From a checkpoint of a small transformer trained on Wikipedia.
Size: 9 layers, MLP 256 GELU, vocabulary 5313.
Training: a variant of Adam for these matrices, 134M tokens, 8167 steps.
Each number is 128 + 32 x the weight over its row's rms, rounded and kept within 0 to 255. Layers, rows and columns count from 0. Numbers have three digits each. The size before them is the row's rms in percent of the matrix's.

# q: layer 4 attention query, 96x96, rms 0.117, rows 0-31, columns 0-95
# k: layer 4 attention key, 96x96, rms 0.115, rows 0-31, columns 0-95
q0 075:142085117158140184154158159168128119118153120167165084166134079196086139082079107132046137154177110086162096127107110094161118091166143140114072083152122120143106158106152067170176118132190167133168158168106124133099138160125075122109169122146169169117126126108132119079138169153163167100
k0 131:133113082119145147139155131104127121129153137150157111080142072149121125163094118151109136184164109141136145137155091022116180123157104156158067101097102149168090161074086127175079107099164153189128110162122098152105109132157127131150123122152120122130093234110123134077158151109189136072
q1 078:128109150091131131129075150069180084100100189150114144105129170169097120160156072127129158098209137167097128173168162100130097087132191163106110184124124155134140132152065168103188135094130128134107133138141122093085154137110173077088162090126098137136094155157124158168073121105083090145
k1 158:111194169129171075097097122154078122119084160090125171158089167141161167124155115066128110140087114110120140104109129208114101138128141123084228153148152107109141121150179134128126179172114102110125109084131141118158135136113121171135097166109103106161186066145116131148099095141083086199
q2 051:107126131115113038122123118150166138090123158087162082157083131093118081150164158097106161137185142186053101114176139064141157087128141101130123181122046127072141091085177121071147160134112114081147119117156170134136120074112108135143175097125130140108103124170140120195108137109140125126
k2 225:126183161130172094109115123125098113165095147100101177133111154152151150118162142079133104148088101128121137103086141224122116114125137144084231144149174114111141134165168101112140179176114109093121121063117148103143145126094167153152119154137091085151187071133141143152103092143078096201
q3 098:096138140108087137120114157099153125120119169102086129112104119106080140128144128129131177170150091026129122105098091117121083150075121143216154173169190136160114084151088101136122160115103054163120101077119206153156143109097110117157118125170134151112085111134143139127167178093152086172
k3 101:093089113150138119087186115116160133102124110141137147113158125157105080144152085148146140151127177156187098202173160100120089151126110160145122112113114136104098117097104151149123103050136177130150122185142042098149141119155070184142137182147168090135114176079073149151128139144152148052
q4 146:137152160124113111129091096144155129165110127138063154140161193091144122133188117113201120075138119118097135119156164191106103147108159141116153192152152133096156129176106172068149152155071085124055120091100145066151118099105142131104118147094105131139166089171160114153116104124067083186
k4 072:090128096162176148177147175162104161163083185097149193171064106114123114089133108082078142178118105113168147061077111175106151160134133164116182137170086137101104145107142075142143137113167109110106128073169093110149161153091121165166106194162126086146167117128097148115108124149128131143
q5 146:148155175086117127110077116108151120164091146132088184150105189110109135116180108122188091083144114106081123132175175161132110090095184156111183206133139131109150091156133150071143149143097080094106132114118172103149119116093126108108141120095115150140160095131148164197059103113080092178
k5 068:140222143126166106114142105142127085142082202120117205105144131134121163127151112040123118149101119131105167101135084163112155131140122166112192140139149126120133158173138110165117196186152123151079100085083097136142146149116153171152087157173098099153141131141123128099109045115109111176
q6 204:154166170120135107110088099131120100148102132123091189149134172101139174107179120109185079087105109096086127099135156185121138100105172138082184174140159105100163103167158129097139158167103076095120145071104184122164124112101103114092131161115099139132170071142150152161065080119081100184
k6 048:140146095142184133134117140128081122185063141125169128128131101171162133167101128100132099205130051115134147117125088144097195125144108144076191139134124140164081178120137117177090147170146130128100096080160156104100139152111147119137149182158089086190192160129144158081107120129126081176
q7 103:139160086125160132123115128182162183090171176212149165138114095093146166178132095074188200175116122103135102117127153133147080091148110107154079139147170166088162156140112066146127129115132088110170073153113142106115104133105112090080143147100152138119083166160105079142100150125099149079
k7 094:134097182150104100146136109181199069127130113100105150186158146188121138060080140108076113096129110105150098104144084135168098105094143142067150150156063115152139157219144136128082136168135111113162130105121141084146137177118155123185114182150160135091143081111136144137085129122120136181
q8 099:131115093093103083111184122125128146097100163090129141189155155116117077135096157094154162119191103148142073166054171140109185119117143145091204112126137181140115165110140147126126115115175137067122142094061111119097182117142138155133135104174174042086109172109111157102106138108123134130
k8 103:147205147144160153087112091074142125157125161144147154152135169139131118115111078091158107136097089111131126174176112095154056152146110195089155133120134136090146107165099125124181164165155153152086115143088175113133092081097168079110121065154096108193175145156147121122160194111104093100
q9 109:102112132135080167107170101117104128048149147130175133115081143111137139132193107160121178122113170133128121128103084106124137086139114108083195128160162109120089135096175108122156108141103193161165154162101092139189129217125127142089104092149216091156128142070114125141118172082152135118
k9 102:093157137123134130146098115120093176150101110137110111167147160124130153128175163153100073091138124091065108143171115212167138160128140185089164142100105114099129072165174120122162121190102090100116083094140131113110125130063124102154114169135091117136187059181139129139104064162104131192
q10 109:079134117096132099094154202126086162067145141120180135147115072081125138132130140148086140120178082147120099072108134110106176150151141114099138103160113144118103116104163171141132117132117157152177161124110065128113148176188131102074151106152104061083126109138082060084114114203116132182
k10 107:134192082077126126160137140147096118145112079099080153077162180089149150172130100138138216166122133121123114121156116109137120099126153108123149128143095129129145127164036141163170071118123146124079075134090170140165166060042132116183144112131173154143119102182172130101115131146136122125
q11 092:192145153098133054136136163079108132150145129111174132161085156141140131139110100159090102213116152099121118175156107125148229093124154142162178133132149116174138175095102161098146124094106109080157142180144094073181142125093091118170148132149092080108127122099121135085125115066097131101
k11 092:168149051167149130131147110117075142201120195115132124103125152162124078130145133105170098076176156156143154134052128110137075177138112087160134116123108148109124166142183153072131127127156182152090176128154144124099120086126139154108092128102143119215155136058147106089106091154115151150
q12 106:099124151090144117094139101156143128185116191105148113210174174106051129162068165169091094104184092120158097110179129163101126184068068133120106102153101182106107118150080122125123142179135115063115151135144163115156112147136094161097122125145109157110141146147119118108079177133132099161
k12 109:157116101107116171150152136116156164107144099168110167069142099148113163158180077085128123139090123122131126161090114071150147088143171166097056117147183136064132158122124087158089147119159113126090078161111116096120176087155082180181091128173093120132137137138137069108192157148170105084
q13 105:120102152078086092091090123079150142098093187191129063202091142099117084127140074156162169094168090161119097169098150137162133112117096135143142152170104154134108161188103152086167155146139145133169076102145184135146183145089110119153144151116158138126089142121091095141149127157122073179
k13 101:113161099148112148114157126072141123172141100123107129127079126130085110116073122146135105174148103098170135161146113071133085147102185159124124132115143137120124100073077165167165097069174131139112096195118048164103129079153129185167066106140098181128130180104083111136131151118200147097
q14 094:137095138085083209125136166188140125171116112140134123103120149096133125132105095098126113152159092083155143154172143076132131128159153149126147166149171124096131083122088156120160142098145137086094134111067098110058092102171182141168203109127130112187122119118088076224122118173134138097
k14 097:151158162078152109073120132107148144097124125120111159130162132097106120108117205073132170147138093133132172078123103150131064147131088118118167130055115147166140087179115112145074188141151146182143139157138157131157180110099096189114177120105130159148125108142150140031121100131074182139
q15 091:088110159176210078094082107085125159132148144123120136153147113119150198156118121158151117143091063164140127145105081153143132079169103142091099078127140166144131140210154133126159108169144133096095123078119186120081075128157133103145111130145120172145171095113078168101180151112179094103
k15 099:150074137147070075148124186119132167104140131136175162150114118144129144124167092125165031110131133063131097115106125152091139152104182130087189094104167154126105046160126151122053127115118066146133094082148147156098133128122124107132125114174135136128208149104167141146137127100109086176
q16 092:132168113171171141137145163133129129135098188114122150107098107075121092129081072103136180169114097156087161168090142139121128119116088137174144105158072140044117184140133080121137140129127072177068182144101073142139147151162115079126163083155138134160100138127106177097142126143076200130
k16 095:152094170152087165141089075192145150097118095055068135070186121163139133123146092136157176127126117102119080097124112085147089173140129158161090133095094155129099116099091133118170087098181125120140163182133154135195059138101187143132099108075147140093143122150125101149170161120118143111
q17 086:160144114086153150088124162156125179165103128150118134114081062124125112187115127139108181176171148125120178097137149168160075149072074110115102101149106194150120179055162188119097088120104148127163126142132108084126122120119091112114096148179089082201117148151136137080143076126144114160
k17 091:163152130074127061151074120149154149155121138120141130130165166179197166109135064117147126102116143124105121142090143141098086111176122096102171127135089059091101159181117149160124182182096127080105130187077130121179149138141157159131124101145157136102144096159057147155137085069144107171
q18 099:183101132143109119148166146185133159148153096152100083095114185109061107094122128198079124099134103123105125152063135128124104068148110068110135110186079147156139145144122113136150123158183109139156111105088144104197141111169116115071194139095186139176105107110161183092150145135095138117
k18 098:130180138085120096177100161080129191158151128064076098154113102102183129104128051094122140156163152152126108093107144141147140151136170199086083160130118114137102152117106080037159124122147092112156131135182106136108089160125054117133089160139119137162149153161114142114126152150077144083
q19 105:065137076132201079086138159186132192189107106088129119115147167135088124096134141091103182128124145112142115068133116106162084127121108135098170135069087132162127094063097157117170114127155138099126138171172081195158126084086117117122096159162124170127158164139166102151130133096129170146
k19 104:146166170130138058128160125101150043122115131167106114110157113091134144134162131110111145063134102197089106158133098193090059071149128144130085162210155133112105182157156145113152144161110158127118183118094148135161158152145130189147126074134104093106149130150108134127176109165095146087
q20 105:132079097080171136151130159129085077133132108100181139187111108171125163111109171085138092131130143190170127082107118108110149132089197138116121108116065195124134133108169111196085118077134112091146113193075128126165132096130110132152110141164072104170119131116170089163122153176143182134
k20 098:190153158121128127111094118126156133109104135126146133118168158082108203154157124100141151130085115147125180127127098173145113134117123094094175147130164113120160160156184062105186153196086096118129120081097172091120133125126140137089114138158169088148137062118134153157062084118069053185
q21 099:089118126091143174092149120075150072090152101119142123115114196170147078123098081167183078132105201096126117111096169118139175118109094114087121136091132145140122175176146160116098146154085156102119197129169117066155088100142153150170066111134134097110133098165135166136172139182142094107
k21 101:098120105181136093158111112123127157086135130164114199141124075092131166157136173073121069126136113131109162136107164097106139154126132156196155119164080074076113089109149121111134101127137098165097099121116165151049112162081165124061123163161091132171055164112155106077133148106165128164
q22 107:163141145077160112162137113163112094126161087197108125135167151144139116131127131102138100166121127113030166089146137173110117160149148110091106130106125092154121131163050133148066127143097107126108097146140140148173190149184130159094142136110184118134099119063120073231102134118090103107
k22 111:158085128073094102147185081124093174170127112140154125182091083086099139134103126093128130133141124148146120068112114125184194136117170106140114102166087090123127153128170079162115165103164159109186178119102135151104049125082126152183177156123145143125147128115120139116088106186154179069
q23 110:147167130100168139125199157107071121118122123053054102111162134108166159089165135078193130123119190172153150147147139119148168098136134148104136096104190146119105095128133181086139132080118129146164131172124163082128117084077129105120091081143156149045096132107131147172156139089100117108
k23 108:091059126158123085102116105119140119133131170131169130090112166076109097171112104163119117053140078081151154116143134142127126181153083099172157148135121137142143098136128060125118143159125209152128143088124057198133139149100171083166050155100125087115114186119111133122111191133124137115
q24 112:170097103108155182082199097117105119107118190138081129174147111084169079189178145138135161098121185084118091126113148155158182090133055149116149150077116150148136131118121150113130118093104123061108178139085094189132117149123147077157156125098142119176161118102151128177150107163100100134
k24 107:096131100177093105169099126125198199108131132106154089119145169138087115065117125195103097149149086153134145114140112084122067126111152128158079097141101117135115128134148107115115130112145182156098123143089107159072134102126178153128183101130073172145095191165127098107167151104162200064
q25 107:082122129114127130168131134197104163185120144159095100167129088115153152094119149127104097126132197175127156140171187094083086074149092158150140160127185073094115130112115112116176068175135178154132123129123134086178099097132184150087118092113088145086144083158128128121116169055115096134
k25 106:170163131106125085102151137139115131107149131161089169098086147183134101124132128154084155117126103160097131062081105111116124138161114078155017132124082104200131085085121118102132125142109120106117088164185126172130147162101109105204131195133125167102122145103113127130172162183170121083
q26 098:121120074060057097113127107112153155111148157187136145152101109127097098106148162126145147099210122170107156162169120075112177118163150144130112181066142164174145055083107100073099110136095160136140162124107130156159161138110144103122139136141138165070106144083131167135151099049143140153
k26 100:144162138133181133101169106092115157157117162122110155153107227155113096096143137078103056122057118156120148140143152219116138099105111134109162130164196103129142099152165169146144130154101106060088141132122132110116116154106163102164076155145148097138185075169124134111098101160075133111
q27 106:126112112078142095094092160153112115140159131125134100164087128199125198145110126089093116103088170125135112151069136128100073125101152124179137070116160144150110156121167156171163146205091099156163161122055101133085136116090108098107172130173147152072098138102102143165089151128158200114
k27 108:116104144118133070135132155122056149040120125125137170151141167100157134121137127113112119116116129067136103167104083144201145130126146151100125145151063130143131110147118103076164177063152149134112106139102168098157107177224155151150115185090169100139104085145154138076096154121091079152
q28 108:138175141076145135156092098122165104157110105095120093100131092156180093163080098132138133125123026114132114157119107129157146111119176133160069100168104138099161103121080093093180139151103121095165176105196129167102151160119098189106113087153140192107094159147190116107159109165148166129
k28 115:099121147108137151135183120138063077156127107138148160100118139148073184134153145169155122144112216098162107075143153144073173114121119149169149108142147148093119162134113128118113134162162091172134134161077130069148118174164147146141072104074109105064165108136132109075054168074103114140
q29 100:079120130165160102111137202109100161172143161136122083165071092138044095108108087166095158124146149185115109085116124149145140133133073188158104100116159123141101121120131171079136081108117096118173139115187161172121092112128113127140101153168096180172152164160103123124141091082130195167
k29 103:142167143155111069163091138111142120154106110166099176137180168192152144140166087091166088108094086043122111127097140181089115092122135088113159176180154098134145145131133169131151163115141089136064135109145097159175149159084107152160126110148161117121142082114071072132140065106078129128
q30 099:175133160111134199101114128139158178227135156141156139156182110109126143074174123127149169114121111079143102107109141151128128158163136153131064126111097111112140164125038082125098126096152102149103123135130098150184132129182090062117116093110140185068115144096136165146143082126191126134
k30 096:179105108142081115191118085153141153105139138101101094166118141179056137082138133148104146116162128153164125091169100131078158133120125173108142157223193109109146109134154092142127102123097133035163105106134143153218096117173082160127135130097123131125104115085145085080120138128123161117
q31 094:142132123119138104136126163146107131140082188122158083152090159075126130173070138144158147120154113099154125133151110155102137103158110124085102161115087151202143100141096171076086137106173166120097167099098149115164043139080134105122174193090066156106142122116106152190092053135159116148
k31 095:159114110092174139095127172103183137149151085126124081117094204165143076117134159092207122146169078151136136158090124089138137150134105129167144102124181165126085135128099174160070132136084146160147124176091095119061141084158128161155114049171113130143105173125112098102161128160107089113